Each number is 50 + 10 x the weight over the matrix's rms, rounded and kept within 0 to 99. Layers, rows and columns count from 0.

# q: layer 7 attention query, 384x384, rms 0.0384, rows 5-13,68-76,132-140, columns 0-191
# k: layer 7 attention key, 128x384, rms 0.0332, rows 4-12, columns 0-191
q68:48 52 47 45 54 52 56 56 40 44 57 43 49 54 50 60 57 51 57 61 51 52 50 55 44 49 47 49 45 44 54 50 51 56 51 45 50 51 58 45 52 54 55 51 56 47 58 46 49 50 47 51 52 51 46 51 57 38 45 42 40 43 51 65 53 41 44 47 55 49 61 50 49 40 42 41 59 46 48 42 52 56 57 58 53 39 51 41 49 52 51 46 42 40 52 47 40 48 44 47 54 57 47 41 50 50 45 32 51 52 50 58 42 60 52 51 60 58 46 47 42 62 54 50 32 46 45 53 39 47 51 49 49 53 48 50 42 51 55 53 55 51 47 49 58 45 55 51 47 33 47 42 54 44 47 50 48 66 51 58 51 57 55 55 46 37 57 43 40 54 56 52 38 55 47 36 52 52 53 39 48 65 45 59 51 54 48 54 52 48 44 46
q132:49 39 54 43 43 49 44 41 68 58 48 66 47 55 59 52 56 52 44 55 52 57 48 50 46 64 57 51 52 53 48 45 35 43 45 77 53 45 59 59 54 47 50 46 58 50 55 47 52 37 52 39 48 57 42 51 40 54 42 47 46 50 55 62 44 52 46 50 49 37 46 55 48 33 56 57 54 50 55 54 47 54 51 51 30 53 53 44 53 56 44 46 53 43 51 54 59 60 55 50 39 50 38 49 41 65 48 50 48 46 39 43 55 49 49 47 49 44 60 43 44 60 59 68 53 54 39 51 51 59 49 58 55 56 47 42 51 47 38 53 45 53 50 56 47 46 39 39 53 50 30 44 48 47 55 58 55 35 48 63 43 45 59 49 44 36 52 54 41 41 51 61 52 55 51 58 41 56 60 49 51 57 47 60 41 69 53 47 50 51 58 62
k4:45 45 60 52 55 48 49 47 46 42 49 44 54 55 46 51 42 49 49 55 63 48 58 60 51 38 59 56 55 59 57 46 49 59 39 45 57 52 44 59 51 45 47 46 49 44 54 41 48 52 57 54 48 55 47 40 39 37 55 58 47 43 40 55 56 31 48 48 53 40 48 37 53 49 50 50 57 58 54 61 55 42 52 57 62 49 60 57 59 43 48 45 52 52 56 37 40 50 45 43 51 40 50 45 39 51 54 51 45 41 63 50 56 65 57 54 52 47 52 54 64 43 48 48 52 45 57 57 48 36 48 58 49 63 52 53 57 51 45 50 52 48 56 57 39 55 43 46 61 58 50 53 46 61 51 47 49 53 46 46 42 40 58 52 50 45 67 50 58 56 48 54 44 36 51 52 44 47 44 50 47 63 52 55 50 58 51 57 46 51 43 55
q5:47 45 50 43 56 65 54 63 57 65 65 56 48 33 53 57 61 42 46 51 65 57 44 43 43 44 52 34 59 45 52 56 55 60 49 42 50 54 47 36 53 46 60 67 42 64 58 44 49 40 52 51 62 59 37 69 64 37 40 46 45 37 25 65 57 44 41 47 44 38 53 37 45 26 43 34 48 51 48 42 52 58 35 44 53 52 40 39 57 59 55 63 45 51 50 42 50 51 57 49 59 61 44 52 41 33 38 48 62 43 41 53 46 42 51 47 53 57 47 65 53 42 58 73 59 49 57 51 39 59 61 65 55 53 63 62 45 55 57 54 44 68 36 57 46 47 60 50 50 51 45 47 47 51 52 44 52 62 29 49 49 46 58 52 51 63 53 58 60 25 54 56 45 58 41 42 57 64 53 46 34 62 51 58 56 45 49 51 46 51 39 55
q69:44 52 52 42 56 49 41 51 42 50 55 49 45 57 55 47 54 44 61 50 50 65 57 53 52 56 50 55 51 44 51 55 43 49 59 51 40 53 48 41 45 51 43 49 61 49 49 46 49 46 57 53 56 49 50 47 45 42 55 50 46 53 51 49 42 48 58 47 60 54 45 41 51 56 43 57 42 53 51 42 52 55 35 40 55 56 59 54 49 51 58 49 52 54 45 44 49 61 58 52 54 41 45 55 52 48 51 57 46 39 58 44 49 55 43 56 49 57 40 41 45 48 48 42 45 51 48 39 56 45 49 54 49 55 48 45 46 52 44 49 63 59 56 53 53 37 55 43 49 54 45 48 44 51 53 51 52 41 47 59 57 55 45 41 46 36 52 50 45 52 52 51 52 46 55 41 49 43 55 55 54 50 58 56 59 46 52 47 45 47 56 41
q133:40 43 39 49 45 68 66 57 45 48 49 45 52 49 48 42 49 44 57 41 48 52 42 53 40 51 42 50 46 41 54 64 45 57 47 38 53 39 58 41 42 49 45 67 52 53 60 50 47 47 49 48 69 51 44 64 67 51 43 59 50 48 42 56 54 50 39 42 45 37 56 39 53 50 48 34 34 52 39 43 47 43 41 56 57 41 50 54 49 51 55 58 37 64 52 49 46 37 45 50 52 50 40 56 42 51 53 43 54 49 45 47 55 47 41 54 47 55 47 59 45 42 44 49 42 44 60 45 42 59 44 57 56 52 50 54 52 48 61 45 54 60 47 71 54 53 63 56 52 57 55 60 57 47 50 51 55 58 49 53 42 46 54 49 49 47 56 60 54 42 46 45 49 57 44 52 52 55 50 49 42 56 49 48 67 50 41 44 51 42 43 39
k5:49 61 55 51 51 39 62 57 60 48 62 57 51 49 42 49 46 55 49 48 50 43 51 52 57 55 53 57 54 43 39 50 59 54 49 56 47 60 35 53 48 44 59 44 43 50 43 41 49 50 52 53 52 61 57 42 58 50 52 52 54 45 47 42 48 52 56 41 48 50 54 52 46 59 44 46 60 56 48 63 47 57 62 50 48 43 46 48 40 60 60 49 59 41 59 58 57 46 63 53 53 58 37 51 51 53 45 52 51 46 47 49 57 44 52 45 45 36 42 53 46 44 49 43 53 53 44 40 54 48 50 56 41 42 59 58 51 56 54 55 53 46 47 52 51 46 51 47 49 46 41 51 53 46 51 51 53 47 43 48 59 45 39 56 42 47 39 49 38 50 59 51 59 46 49 61 56 53 49 45 61 48 58 49 42 54 52 61 45 40 43 43
q6:56 48 60 52 48 54 54 54 62 53 54 56 47 41 63 46 56 61 57 32 52 28 51 42 67 42 55 59 56 49 40 46 43 49 45 63 46 63 50 49 56 46 49 36 47 45 37 41 70 34 51 44 52 47 51 45 51 44 52 56 54 41 53 44 60 43 54 54 47 50 51 63 58 42 50 70 53 44 47 49 49 51 46 40 48 52 32 55 61 59 34 45 52 29 54 65 46 52 60 49 48 68 35 48 51 57 48 44 47 50 41 43 53 60 37 52 60 49 45 50 42 34 65 45 51 78 43 52 40 40 38 42 51 46 50 46 65 53 37 54 41 59 51 63 43 56 42 38 61 35 51 65 53 47 50 51 48 47 74 61 59 69 43 52 50 55 43 51 56 46 47 62 34 51 46 68 58 58 55 37 49 37 28 72 44 54 43 44 54 43 54 54
q70:49 40 53 36 49 48 47 52 43 43 46 41 54 51 45 50 53 43 59 50 50 48 56 56 45 43 50 59 53 50 52 44 50 49 45 49 43 47 48 49 53 47 57 51 58 57 49 50 57 46 47 50 43 42 41 57 57 50 50 50 39 52 46 52 53 41 51 46 44 44 49 44 52 38 55 35 58 57 47 36 47 52 51 59 51 39 43 59 41 44 49 47 50 38 52 40 42 46 46 46 53 66 57 36 64 50 45 45 52 53 55 46 45 48 42 49 55 52 50 59 53 47 56 43 44 52 54 53 44 35 50 46 51 55 58 56 37 53 59 50 42 44 52 44 55 48 51 49 44 53 48 52 48 42 56 60 42 70 47 44 57 50 60 62 52 37 50 46 39 54 64 50 45 45 54 54 53 50 48 45 51 57 51 47 52 57 50 46 55 59 38 45
q134:64 38 60 54 39 54 56 43 65 62 50 55 40 43 60 39 49 66 42 46 55 37 52 51 54 61 51 42 48 42 49 55 53 49 44 73 56 51 53 50 53 44 46 44 53 43 41 49 59 34 48 36 48 56 39 60 50 48 52 50 44 48 55 56 54 50 44 35 42 51 46 58 44 37 55 49 51 59 52 50 39 45 51 41 48 41 37 47 64 59 42 50 60 44 51 51 52 61 57 54 45 67 40 40 42 53 47 44 55 45 51 50 46 54 58 54 51 44 49 44 44 47 70 60 53 57 48 62 44 64 51 51 62 44 49 40 46 50 41 68 43 53 48 53 44 62 49 46 45 44 46 50 52 43 40 59 58 43 57 43 49 38 43 50 40 41 52 39 45 43 51 66 45 55 49 59 42 70 67 52 52 46 40 54 43 57 40 45 49 52 57 65
k6:54 51 52 44 49 50 45 55 52 51 53 37 51 56 47 53 42 43 44 51 54 52 51 58 63 54 55 55 53 55 60 48 49 51 33 51 56 51 52 52 44 44 50 47 48 51 57 43 45 37 44 55 57 69 40 43 28 43 67 55 55 43 45 56 48 39 48 46 61 39 49 49 47 60 41 44 56 58 49 64 46 48 55 60 65 54 49 48 45 45 49 48 53 45 48 49 50 54 43 58 49 41 42 44 46 50 58 54 47 49 47 50 58 64 51 54 43 55 35 64 57 50 40 51 49 55 57 51 46 38 42 58 42 59 54 48 56 53 45 47 64 45 52 50 46 49 39 47 46 52 47 51 46 56 56 50 47 59 44 51 37 45 44 51 48 50 39 50 51 64 47 48 54 44 53 47 48 42 36 51 46 53 53 52 50 58 58 51 47 44 46 53
q7:52 43 55 49 43 66 39 59 65 73 59 54 28 52 45 66 60 42 38 47 59 48 72 59 39 49 55 52 62 61 64 54 42 49 39 66 59 32 48 50 51 52 66 37 54 53 60 62 58 36 40 51 40 47 28 60 49 58 55 50 32 37 53 58 39 56 35 40 45 30 54 67 49 50 63 34 55 54 60 35 56 51 56 60 34 58 35 41 52 53 38 38 53 34 49 64 46 56 57 50 58 65 53 47 48 45 55 53 58 34 46 49 55 46 61 32 56 43 59 56 50 48 69 55 67 51 43 57 55 66 63 42 69 49 51 41 31 57 58 56 33 58 36 59 43 44 55 53 41 57 52 50 53 54 47 62 64 58 53 49 56 42 54 54 32 34 43 48 62 53 39 63 44 49 49 31 46 42 45 38 61 48 34 45 51 62 53 39 66 51 58 57
q71:53 44 58 52 51 54 62 50 52 57 45 56 48 62 49 49 46 44 52 57 54 43 53 65 60 35 34 58 47 52 42 49 52 51 37 45 50 47 48 47 48 53 58 55 53 42 52 44 49 48 51 54 50 54 46 47 58 46 47 55 40 54 52 47 45 49 45 51 53 49 48 44 56 53 44 48 52 40 56 35 49 62 51 50 55 58 48 59 47 53 54 43 47 47 49 47 47 49 52 45 39 62 56 51 55 52 47 45 48 42 53 53 49 58 52 52 52 58 48 60 47 45 52 44 52 48 52 39 51 45 52 37 60 45 54 46 40 43 44 58 49 51 56 48 52 48 47 45 54 53 44 53 42 49 59 48 57 54 51 49 57 56 49 58 43 39 50 41 43 58 51 47 43 52 52 46 50 48 54 54 38 51 47 44 54 51 55 49 51 48 53 46
q135:45 37 53 58 47 48 50 50 56 63 49 58 35 51 58 51 61 49 40 58 67 53 55 60 42 57 51 55 61 70 51 51 39 55 41 66 65 32 51 51 55 41 56 39 56 51 57 48 65 32 57 51 58 64 29 54 39 52 44 42 55 33 45 55 43 37 53 36 39 46 47 58 64 39 58 30 57 44 46 52 53 53 59 54 41 51 55 39 50 33 35 45 47 36 44 67 41 47 54 39 47 45 52 52 61 57 61 44 59 54 49 56 46 47 75 43 63 44 61 56 47 56 74 64 55 57 49 53 30 60 43 41 61 64 50 43 40 46 47 52 45 42 43 43 66 58 38 47 49 55 53 48 48 56 52 68 53 54 50 53 42 37 54 54 49 45 67 49 59 59 46 56 51 50 43 29 41 36 58 34 60 64 47 62 41 51 57 55 65 58 46 55
k7:59 47 57 57 43 42 60 56 38 52 48 40 51 44 62 44 50 50 42 49 65 47 49 55 39 50 47 43 44 44 53 50 45 42 43 53 47 64 52 49 46 46 47 57 53 49 55 56 41 52 52 44 58 55 44 45 33 47 50 46 46 44 43 50 50 50 50 51 47 52 47 57 46 51 42 42 53 61 45 55 46 42 51 63 46 50 52 49 54 39 48 54 50 55 51 48 44 48 55 52 56 59 55 59 47 52 34 47 45 51 50 46 56 45 41 53 45 44 45 53 49 52 47 49 49 42 57 47 52 37 33 48 51 50 52 49 52 55 45 55 48 52 52 54 45 53 48 45 44 52 48 62 53 44 53 58 51 49 41 54 44 44 56 38 55 50 49 52 38 48 41 47 52 45 48 69 64 51 46 43 57 45 50 49 49 59 56 52 50 55 54 55
q8:74 66 56 54 47 44 45 63 40 32 44 58 70 61 57 52 40 54 39 51 40 36 51 50 45 43 52 36 38 54 64 61 52 55 44 48 52 59 60 60 75 59 37 38 60 35 52 54 59 39 62 49 33 45 63 34 49 44 52 65 42 46 54 51 69 62 42 60 46 62 31 56 53 65 60 46 60 55 35 54 56 43 63 45 68 49 53 60 51 57 38 39 26 53 63 44 54 43 70 53 62 48 49 61 53 44 48 47 56 60 56 47 64 52 42 45 48 54 44 54 40 52 47 42 46 66 57 46 58 37 14 45 37 58 42 28 44 52 49 56 49 42 48 58 56 54 40 49 52 51 31 36 75 50 57 59 56 37 54 67 60 61 66 45 56 45 59 43 46 53 39 46 46 53 47 39 56 53 59 62 55 38 42 49 47 59 57 60 42 54 50 47
q72:52 52 53 57 37 44 57 36 45 53 51 57 55 48 51 54 60 53 49 41 52 52 51 49 46 40 54 39 51 56 61 47 46 59 46 51 53 53 56 50 56 53 55 46 54 56 44 58 52 49 56 37 58 52 58 44 51 57 49 54 53 53 54 54 55 50 49 51 50 55 46 59 48 45 53 40 49 43 40 66 58 47 51 36 52 48 43 58 56 44 47 44 49 56 56 56 48 54 43 55 47 58 53 51 60 39 50 52 48 53 52 46 58 45 47 45 45 40 54 43 43 43 53 57 49 57 57 47 49 55 41 49 43 48 53 51 48 51 49 48 57 43 45 53 52 65 47 53 34 54 44 49 50 49 49 50 49 49 46 49 47 55 46 50 48 65 51 44 49 51 49 55 54 52 50 60 54 47 53 53 48 40 52 58 41 56 45 51 62 49 50 58
q136:64 52 60 48 51 46 39 43 47 51 56 53 46 56 54 50 50 55 45 45 66 45 49 49 48 52 67 41 45 67 54 47 53 52 42 58 54 60 52 53 59 53 34 45 56 41 40 61 46 38 54 53 42 48 61 43 45 44 51 44 57 46 55 51 43 51 45 43 48 57 36 44 42 57 62 64 52 51 56 62 42 51 50 47 44 54 43 43 61 36 39 41 53 53 69 48 47 61 59 50 54 50 38 40 44 39 64 54 48 57 58 51 45 42 47 55 49 47 53 42 38 51 55 48 54 54 53 43 47 51 37 40 58 60 43 49 53 42 36 62 44 38 41 42 49 57 48 48 54 66 44 48 66 52 64 56 46 36 46 45 49 64 58 47 48 55 45 51 51 69 45 50 36 43 53 51 51 47 59 47 58 44 50 52 60 56 58 56 55 57 52 53
k8:36 46 47 52 57 47 52 51 49 47 52 39 50 58 44 41 48 46 43 46 63 56 59 65 61 48 50 47 57 53 56 46 49 53 45 52 45 43 61 61 50 55 58 47 51 33 55 46 39 50 35 51 47 53 40 52 28 55 53 42 52 32 44 56 47 42 49 55 54 38 54 53 46 46 37 67 55 49 54 32 43 56 38 63 53 55 60 30 46 58 54 51 57 56 43 49 49 40 35 50 43 47 49 44 49 62 49 42 35 38 51 41 49 63 54 45 58 51 54 54 48 54 57 52 54 47 66 49 40 43 56 47 56 54 52 52 59 53 49 54 53 48 59 53 51 38 53 56 59 53 59 50 53 64 61 48 50 49 42 43 54 44 54 60 42 48 48 54 53 46 47 57 52 48 55 46 41 58 39 44 45 53 45 55 38 42 58 60 42 55 41 53
q9:37 43 25 53 53 62 43 55 36 31 49 60 56 61 51 62 54 47 38 52 46 30 37 57 18 45 60 38 48 39 42 47 50 54 48 32 47 56 60 62 64 42 50 46 49 55 54 52 53 39 52 49 61 53 72 36 59 59 44 60 52 40 57 39 61 58 51 50 55 62 40 67 61 47 52 30 62 53 52 59 52 47 46 56 57 50 59 39 55 65 38 61 58 37 62 47 54 41 51 57 37 61 53 31 53 52 27 61 57 56 58 50 40 64 69 55 51 42 43 59 49 52 60 63 44 38 46 41 43 56 50 43 67 51 42 53 40 43 47 53 49 36 52 62 54 54 56 69 55 41 47 57 75 53 45 51 44 35 45 62 62 40 70 33 30 45 48 43 46 51 44 61 55 60 41 44 42 59 75 41 46 67 66 51 57 44 59 50 59 42 49 54
q73:55 68 66 56 45 44 43 47 37 60 42 41 55 45 58 46 35 49 44 45 39 51 41 58 48 40 47 56 48 53 42 48 53 41 49 57 52 50 51 42 49 51 45 37 50 50 48 52 55 60 50 49 56 50 48 45 50 49 51 53 52 60 41 49 45 48 46 45 55 51 46 44 42 48 52 62 49 51 51 47 46 44 69 50 51 68 46 50 39 57 57 50 42 55 55 57 65 59 49 44 54 44 42 56 45 58 61 49 54 53 39 51 60 53 49 53 45 62 46 47 40 49 43 38 51 51 55 49 63 55 47 44 44 48 51 50 50 54 49 44 49 49 50 58 50 56 41 51 46 44 34 50 54 49 49 46 54 48 56 42 55 67 47 48 46 49 56 56 51 53 45 48 40 51 50 64 55 51 47 50 51 56 56 52 47 47 47 42 48 58 39 51
q137:43 40 53 51 48 45 56 45 42 45 39 47 42 67 39 56 40 43 46 49 46 38 52 44 51 55 53 53 54 32 48 53 46 50 52 40 47 46 64 55 50 61 38 57 49 48 56 48 56 59 40 54 45 48 54 50 69 44 52 45 56 49 46 43 48 52 49 33 47 58 40 50 44 57 43 48 50 50 45 49 56 50 44 55 80 47 54 38 54 50 50 47 48 65 45 60 44 50 47 50 43 45 42 31 57 52 55 47 45 49 56 49 62 43 55 49 57 52 51 41 48 53 54 51 35 46 45 59 49 27 59 37 52 56 55 58 50 46 52 47 41 47 54 47 45 32 55 62 43 52 60 52 65 48 44 44 52 53 48 46 60 46 59 52 57 39 55 43 41 50 47 52 52 47 50 45 50 49 56 56 66 56 69 44 53 41 63 44 56 49 46 39
k9:56 45 54 51 50 49 41 54 50 48 50 42 58 56 46 56 39 49 51 47 52 52 57 46 59 46 55 51 48 52 67 58 52 52 46 46 53 47 39 53 44 43 43 54 44 43 54 61 49 52 50 53 49 50 49 38 51 49 56 54 60 39 40 48 54 49 52 51 57 47 49 60 52 56 52 52 42 46 50 50 40 50 46 57 61 61 61 53 62 40 54 41 47 48 47 50 46 49 57 42 57 48 63 56 48 51 50 48 50 58 52 41 39 56 50 53 44 46 47 56 60 45 54 45 50 43 44 46 48 60 49 39 64 46 56 48 56 48 49 45 47 49 56 54 66 40 49 51 44 66 59 47 47 43 51 50 57 59 52 37 49 47 53 44 55 51 50 45 56 62 48 45 44 49 47 49 53 44 57 50 51 54 54 47 54 57 50 47 56 46 50 57
q10:62 48 56 65 43 41 42 43 69 53 63 39 69 50 56 33 44 72 47 63 42 23 49 53 49 56 53 32 52 60 38 36 63 40 38 80 53 63 60 50 41 46 54 53 56 57 24 59 55 42 49 58 59 56 39 64 36 65 55 48 49 34 42 62 62 36 28 35 47 54 41 35 56 52 69 52 67 55 53 74 24 52 53 61 49 55 27 59 62 50 30 40 76 37 49 54 57 71 52 59 53 50 52 31 40 62 53 47 46 54 37 60 42 55 46 41 53 43 37 40 45 48 67 33 44 43 44 54 47 40 55 35 57 38 49 43 59 59 45 62 52 41 27 25 57 58 46 29 61 32 57 49 33 55 73 39 44 49 44 54 58 60 52 40 44 54 38 60 33 43 63 60 56 58 48 63 54 51 51 47 63 39 49 65 41 60 42 56 52 63 57 64
q74:56 44 54 60 41 54 51 43 62 44 64 52 59 49 60 45 56 52 54 54 62 49 59 50 46 46 51 48 44 44 54 39 64 50 54 60 41 58 59 60 57 41 50 49 46 55 36 60 53 39 48 43 48 49 54 44 55 66 51 46 55 32 51 64 53 47 53 47 51 43 56 59 37 54 62 45 52 41 50 59 24 42 38 43 49 41 42 54 60 49 36 46 62 40 54 34 44 58 50 60 50 64 59 36 46 46 46 48 54 48 60 42 50 52 56 51 57 42 41 59 51 49 59 53 55 54 59 71 34 48 53 51 56 41 56 45 46 51 41 55 50 44 43 52 56 61 49 54 34 56 46 50 57 50 54 57 32 44 59 47 60 46 49 59 59 46 38 45 56 57 67 59 59 50 55 54 43 52 45 52 47 37 36 58 40 59 52 64 54 54 47 60
q138:59 56 52 53 47 68 46 51 57 45 63 48 49 54 56 39 52 67 44 59 46 51 58 41 56 56 57 43 41 44 53 54 54 57 41 67 54 67 66 55 67 47 46 43 58 53 40 52 46 38 38 47 63 49 44 55 42 66 42 33 53 42 52 72 49 51 39 40 42 47 38 44 39 41 60 44 55 60 48 69 34 47 43 53 44 48 39 57 51 52 35 43 58 44 53 43 61 61 44 53 52 60 61 48 48 56 54 58 43 46 57 51 42 45 51 48 43 53 41 41 40 40 57 49 52 52 57 63 43 64 57 52 61 47 48 52 46 54 42 67 51 45 32 43 61 50 43 40 47 53 63 48 49 50 58 47 48 42 46 42 41 46 48 55 46 65 44 45 48 56 57 54 60 59 42 48 53 49 55 46 51 44 42 64 42 61 54 58 62 48 59 51
k10:55 59 54 41 55 45 48 43 41 57 30 34 50 68 48 49 57 47 43 36 69 36 51 52 54 50 53 61 63 60 45 55 36 39 38 65 52 54 56 50 51 44 41 48 50 44 49 34 46 48 49 57 46 49 47 26 36 46 58 52 47 60 49 54 55 34 41 65 45 44 43 34 67 54 38 65 51 46 41 49 57 67 66 46 68 43 57 52 53 34 48 36 39 56 50 54 38 37 36 51 50 41 41 49 35 59 61 44 44 57 47 47 55 59 47 49 28 57 50 44 52 50 38 53 41 68 45 41 58 32 34 51 37 67 46 49 48 54 50 49 44 57 63 51 23 52 44 47 53 44 59 47 47 59 49 54 49 52 60 37 44 43 53 54 58 50 57 60 39 51 59 48 38 42 53 46 50 62 42 46 43 57 44 53 39 42 57 64 43 43 38 47
q11:60 41 46 52 57 56 37 45 42 43 51 60 43 67 61 68 57 33 34 53 43 63 63 57 37 54 42 58 62 54 47 43 57 57 36 48 61 34 51 45 39 54 42 48 40 65 46 52 44 51 53 59 64 48 54 52 40 53 58 58 51 49 65 39 43 53 54 58 57 41 52 73 59 52 44 39 52 40 39 39 58 49 56 55 53 65 62 38 55 20 48 50 52 55 49 54 53 56 45 50 40 35 36 40 46 34 62 43 56 53 59 43 47 46 51 35 56 41 64 41 59 52 46 48 50 44 55 47 57 49 41 52 60 66 46 46 36 40 44 40 56 41 63 54 59 60 51 55 49 65 58 36 55 51 41 52 41 54 49 61 43 59 54 38 29 54 54 59 59 64 25 53 56 52 50 46 58 49 54 57 57 33 57 44 46 50 68 48 62 46 37 54
q75:51 62 59 49 51 44 46 37 52 55 49 51 43 66 50 43 46 50 35 49 42 54 49 45 58 61 49 50 51 50 45 45 44 52 43 47 55 44 46 38 52 57 47 62 50 52 61 53 56 49 50 50 48 45 45 52 52 37 43 43 54 57 50 47 46 47 51 45 53 46 42 40 47 56 42 58 54 60 53 41 54 52 56 51 64 50 48 42 55 52 59 48 46 51 48 58 55 58 43 44 46 37 45 60 58 55 62 51 41 42 42 51 44 60 47 45 46 58 56 43 45 52 49 42 47 47 44 49 59 46 42 42 45 54 53 46 42 49 40 47 45 51 53 44 49 50 40 44 59 54 43 45 55 54 51 44 54 53 39 55 52 53 61 49 44 47 57 49 43 39 50 48 43 54 53 49 43 49 51 54 48 58 58 53 55 60 53 62 47 45 46 49
q139:52 48 58 57 48 45 47 45 59 54 50 59 48 58 41 52 49 36 48 52 44 46 52 50 54 42 49 59 53 45 51 52 52 49 56 52 53 36 50 55 51 60 40 52 46 61 51 41 53 41 55 54 44 56 57 42 53 51 61 59 36 45 48 49 49 44 55 48 56 50 34 59 50 40 45 42 52 40 50 40 73 50 52 41 55 59 46 45 59 50 52 48 44 53 36 64 47 55 49 50 49 41 31 39 55 45 54 43 59 48 46 52 52 51 63 52 53 49 63 43 54 65 50 50 50 37 53 42 49 45 55 46 54 52 48 47 55 41 45 48 43 44 49 45 40 46 54 55 52 60 61 47 49 47 42 46 52 65 51 52 59 50 53 46 53 53 64 44 58 43 42 45 58 57 55 41 47 36 46 56 52 47 61 47 52 44 53 45 64 53 52 47
k11:49 34 54 47 55 50 63 51 47 47 51 42 54 45 56 46 50 55 44 47 44 50 55 58 48 48 51 51 37 60 54 52 47 63 66 57 43 49 43 53 58 47 40 52 53 57 67 56 51 53 50 55 49 52 59 52 57 45 45 57 58 43 49 43 53 54 40 61 54 53 60 48 45 62 49 50 50 47 48 51 39 51 59 58 45 57 54 57 57 48 39 49 57 50 52 56 37 53 55 41 41 56 49 57 51 51 53 45 38 49 51 47 34 52 54 51 54 49 41 56 51 45 45 51 44 58 46 48 54 61 55 53 68 48 45 56 54 48 42 50 65 49 62 54 59 52 60 51 49 49 56 44 55 51 54 56 53 56 52 49 48 51 48 41 49 68 53 55 53 44 46 49 44 47 52 48 54 51 53 53 57 48 51 51 54 43 57 49 49 47 49 49
q12:48 41 62 49 45 66 65 42 70 58 65 64 40 42 52 61 46 49 63 27 50 63 57 56 65 69 47 74 61 48 33 51 22 41 49 49 51 30 49 59 49 44 41 62 51 52 56 42 58 28 48 28 52 57 50 47 61 33 64 36 26 54 49 67 25 40 59 48 49 56 53 63 52 28 35 58 45 60 39 38 82 55 54 52 26 62 59 65 46 48 58 49 28 35 46 44 37 58 44 52 36 44 55 55 66 48 63 53 54 39 43 51 53 62 52 53 36 64 52 51 49 40 33 35 66 53 40 55 45 51 35 44 41 43 64 46 38 50 54 54 48 63 59 45 35 67 44 63 32 35 75 51 51 41 49 34 51 76 40 42 51 40 53 48 48 61 52 44 64 37 60 51 44 39 54 44 58 53 27 40 45 41 43 55 43 53 41 35 46 48 53 56
q76:47 53 58 40 48 50 45 48 57 49 52 54 49 48 37 57 61 45 50 45 51 52 51 55 61 56 38 52 54 56 46 54 33 45 51 43 55 45 44 50 47 54 53 70 48 60 51 40 45 45 49 60 48 54 44 53 48 41 45 49 41 59 54 39 50 50 54 44 56 49 39 56 62 47 49 50 49 53 60 43 60 60 54 47 53 47 48 46 58 46 58 48 49 49 48 56 35 39 56 44 46 48 53 53 57 50 55 53 45 47 46 59 49 54 50 51 59 55 64 53 44 60 51 50 62 57 45 45 52 50 55 50 58 50 47 53 51 49 42 46 54 48 58 47 37 47 52 48 47 43 48 52 49 50 50 55 60 62 45 58 44 47 51 47 32 48 53 36 54 47 47 49 41 44 47 43 52 56 58 58 60 61 54 37 52 47 52 52 61 47 47 55
q140:44 50 51 45 54 44 53 57 57 55 46 51 51 47 39 50 54 44 65 48 43 50 49 56 49 50 39 67 59 53 45 43 31 32 44 46 60 34 47 48 44 47 47 57 47 51 53 50 38 50 58 40 62 53 61 52 47 47 54 45 35 50 45 55 47 39 54 53 63 44 46 48 63 39 41 46 55 53 53 38 64 51 50 51 51 58 54 58 46 45 51 54 46 50 40 48 48 54 44 47 40 50 56 56 54 46 48 47 55 44 45 58 45 51 64 56 47 52 62 54 56 50 33 46 61 52 41 36 58 43 51 56 41 48 48 59 43 43 54 46 58 58 59 46 37 49 54 45 50 41 51 51 45 42 43 60 53 64 41 56 40 44 62 48 53 58 60 55 65 42 55 49 43 50 54 45 54 33 44 46 48 55 53 49 55 46 52 40 60 45 40 45
k12:53 48 38 50 57 43 53 53 46 57 56 57 56 36 53 55 54 62 45 57 44 48 48 41 48 46 48 42 31 41 52 56 48 55 64 35 40 43 24 46 56 59 48 45 60 43 51 49 52 73 52 38 39 40 51 65 61 45 48 57 48 62 57 50 60 69 54 52 62 51 55 53 39 47 54 38 50 56 56 47 60 58 46 48 58 59 57 44 52 64 58 59 42 51 45 52 55 44 62 41 47 43 56 53 47 43 55 64 44 47 59 59 45 33 53 40 57 56 51 40 64 43 57 44 40 39 50 48 63 53 52 50 45 55 30 40 30 44 51 42 47 50 50 52 76 33 58 53 59 53 59 49 50 50 48 58 45 46 57 60 52 58 46 45 44 64 63 50 52 54 50 44 49 52 43 50 57 43 49 59 52 57 57 48 71 34 59 35 56 46 51 48
q13:61 37 33 40 42 54 72 49 33 36 32 51 40 48 43 36 43 54 31 70 48 55 38 57 22 56 46 45 40 53 68 36 47 57 72 41 51 57 47 57 49 40 31 44 34 48 63 48 50 38 24 71 66 52 39 55 57 55 42 59 46 55 45 59 35 50 38 47 37 29 67 54 41 53 56 45 56 41 54 59 29 51 37 41 46 55 41 19 52 53 60 49 52 55 60 45 71 55 55 50 60 52 64 46 40 58 42 58 44 55 57 60 52 50 48 39 50 57 36 65 63 62 39 65 42 49 40 54 46 60 37 50 62 51 35 61 52 41 54 37 51 25 51 57 73 45 56 60 41 58 47 45 46 56 39 64 70 55 48 44 74 42 40 61 48 55 51 56 65 58 43 60 69 47 53 46 33 41 70 68 52 50 58 41 43 41 60 27 51 33 36 31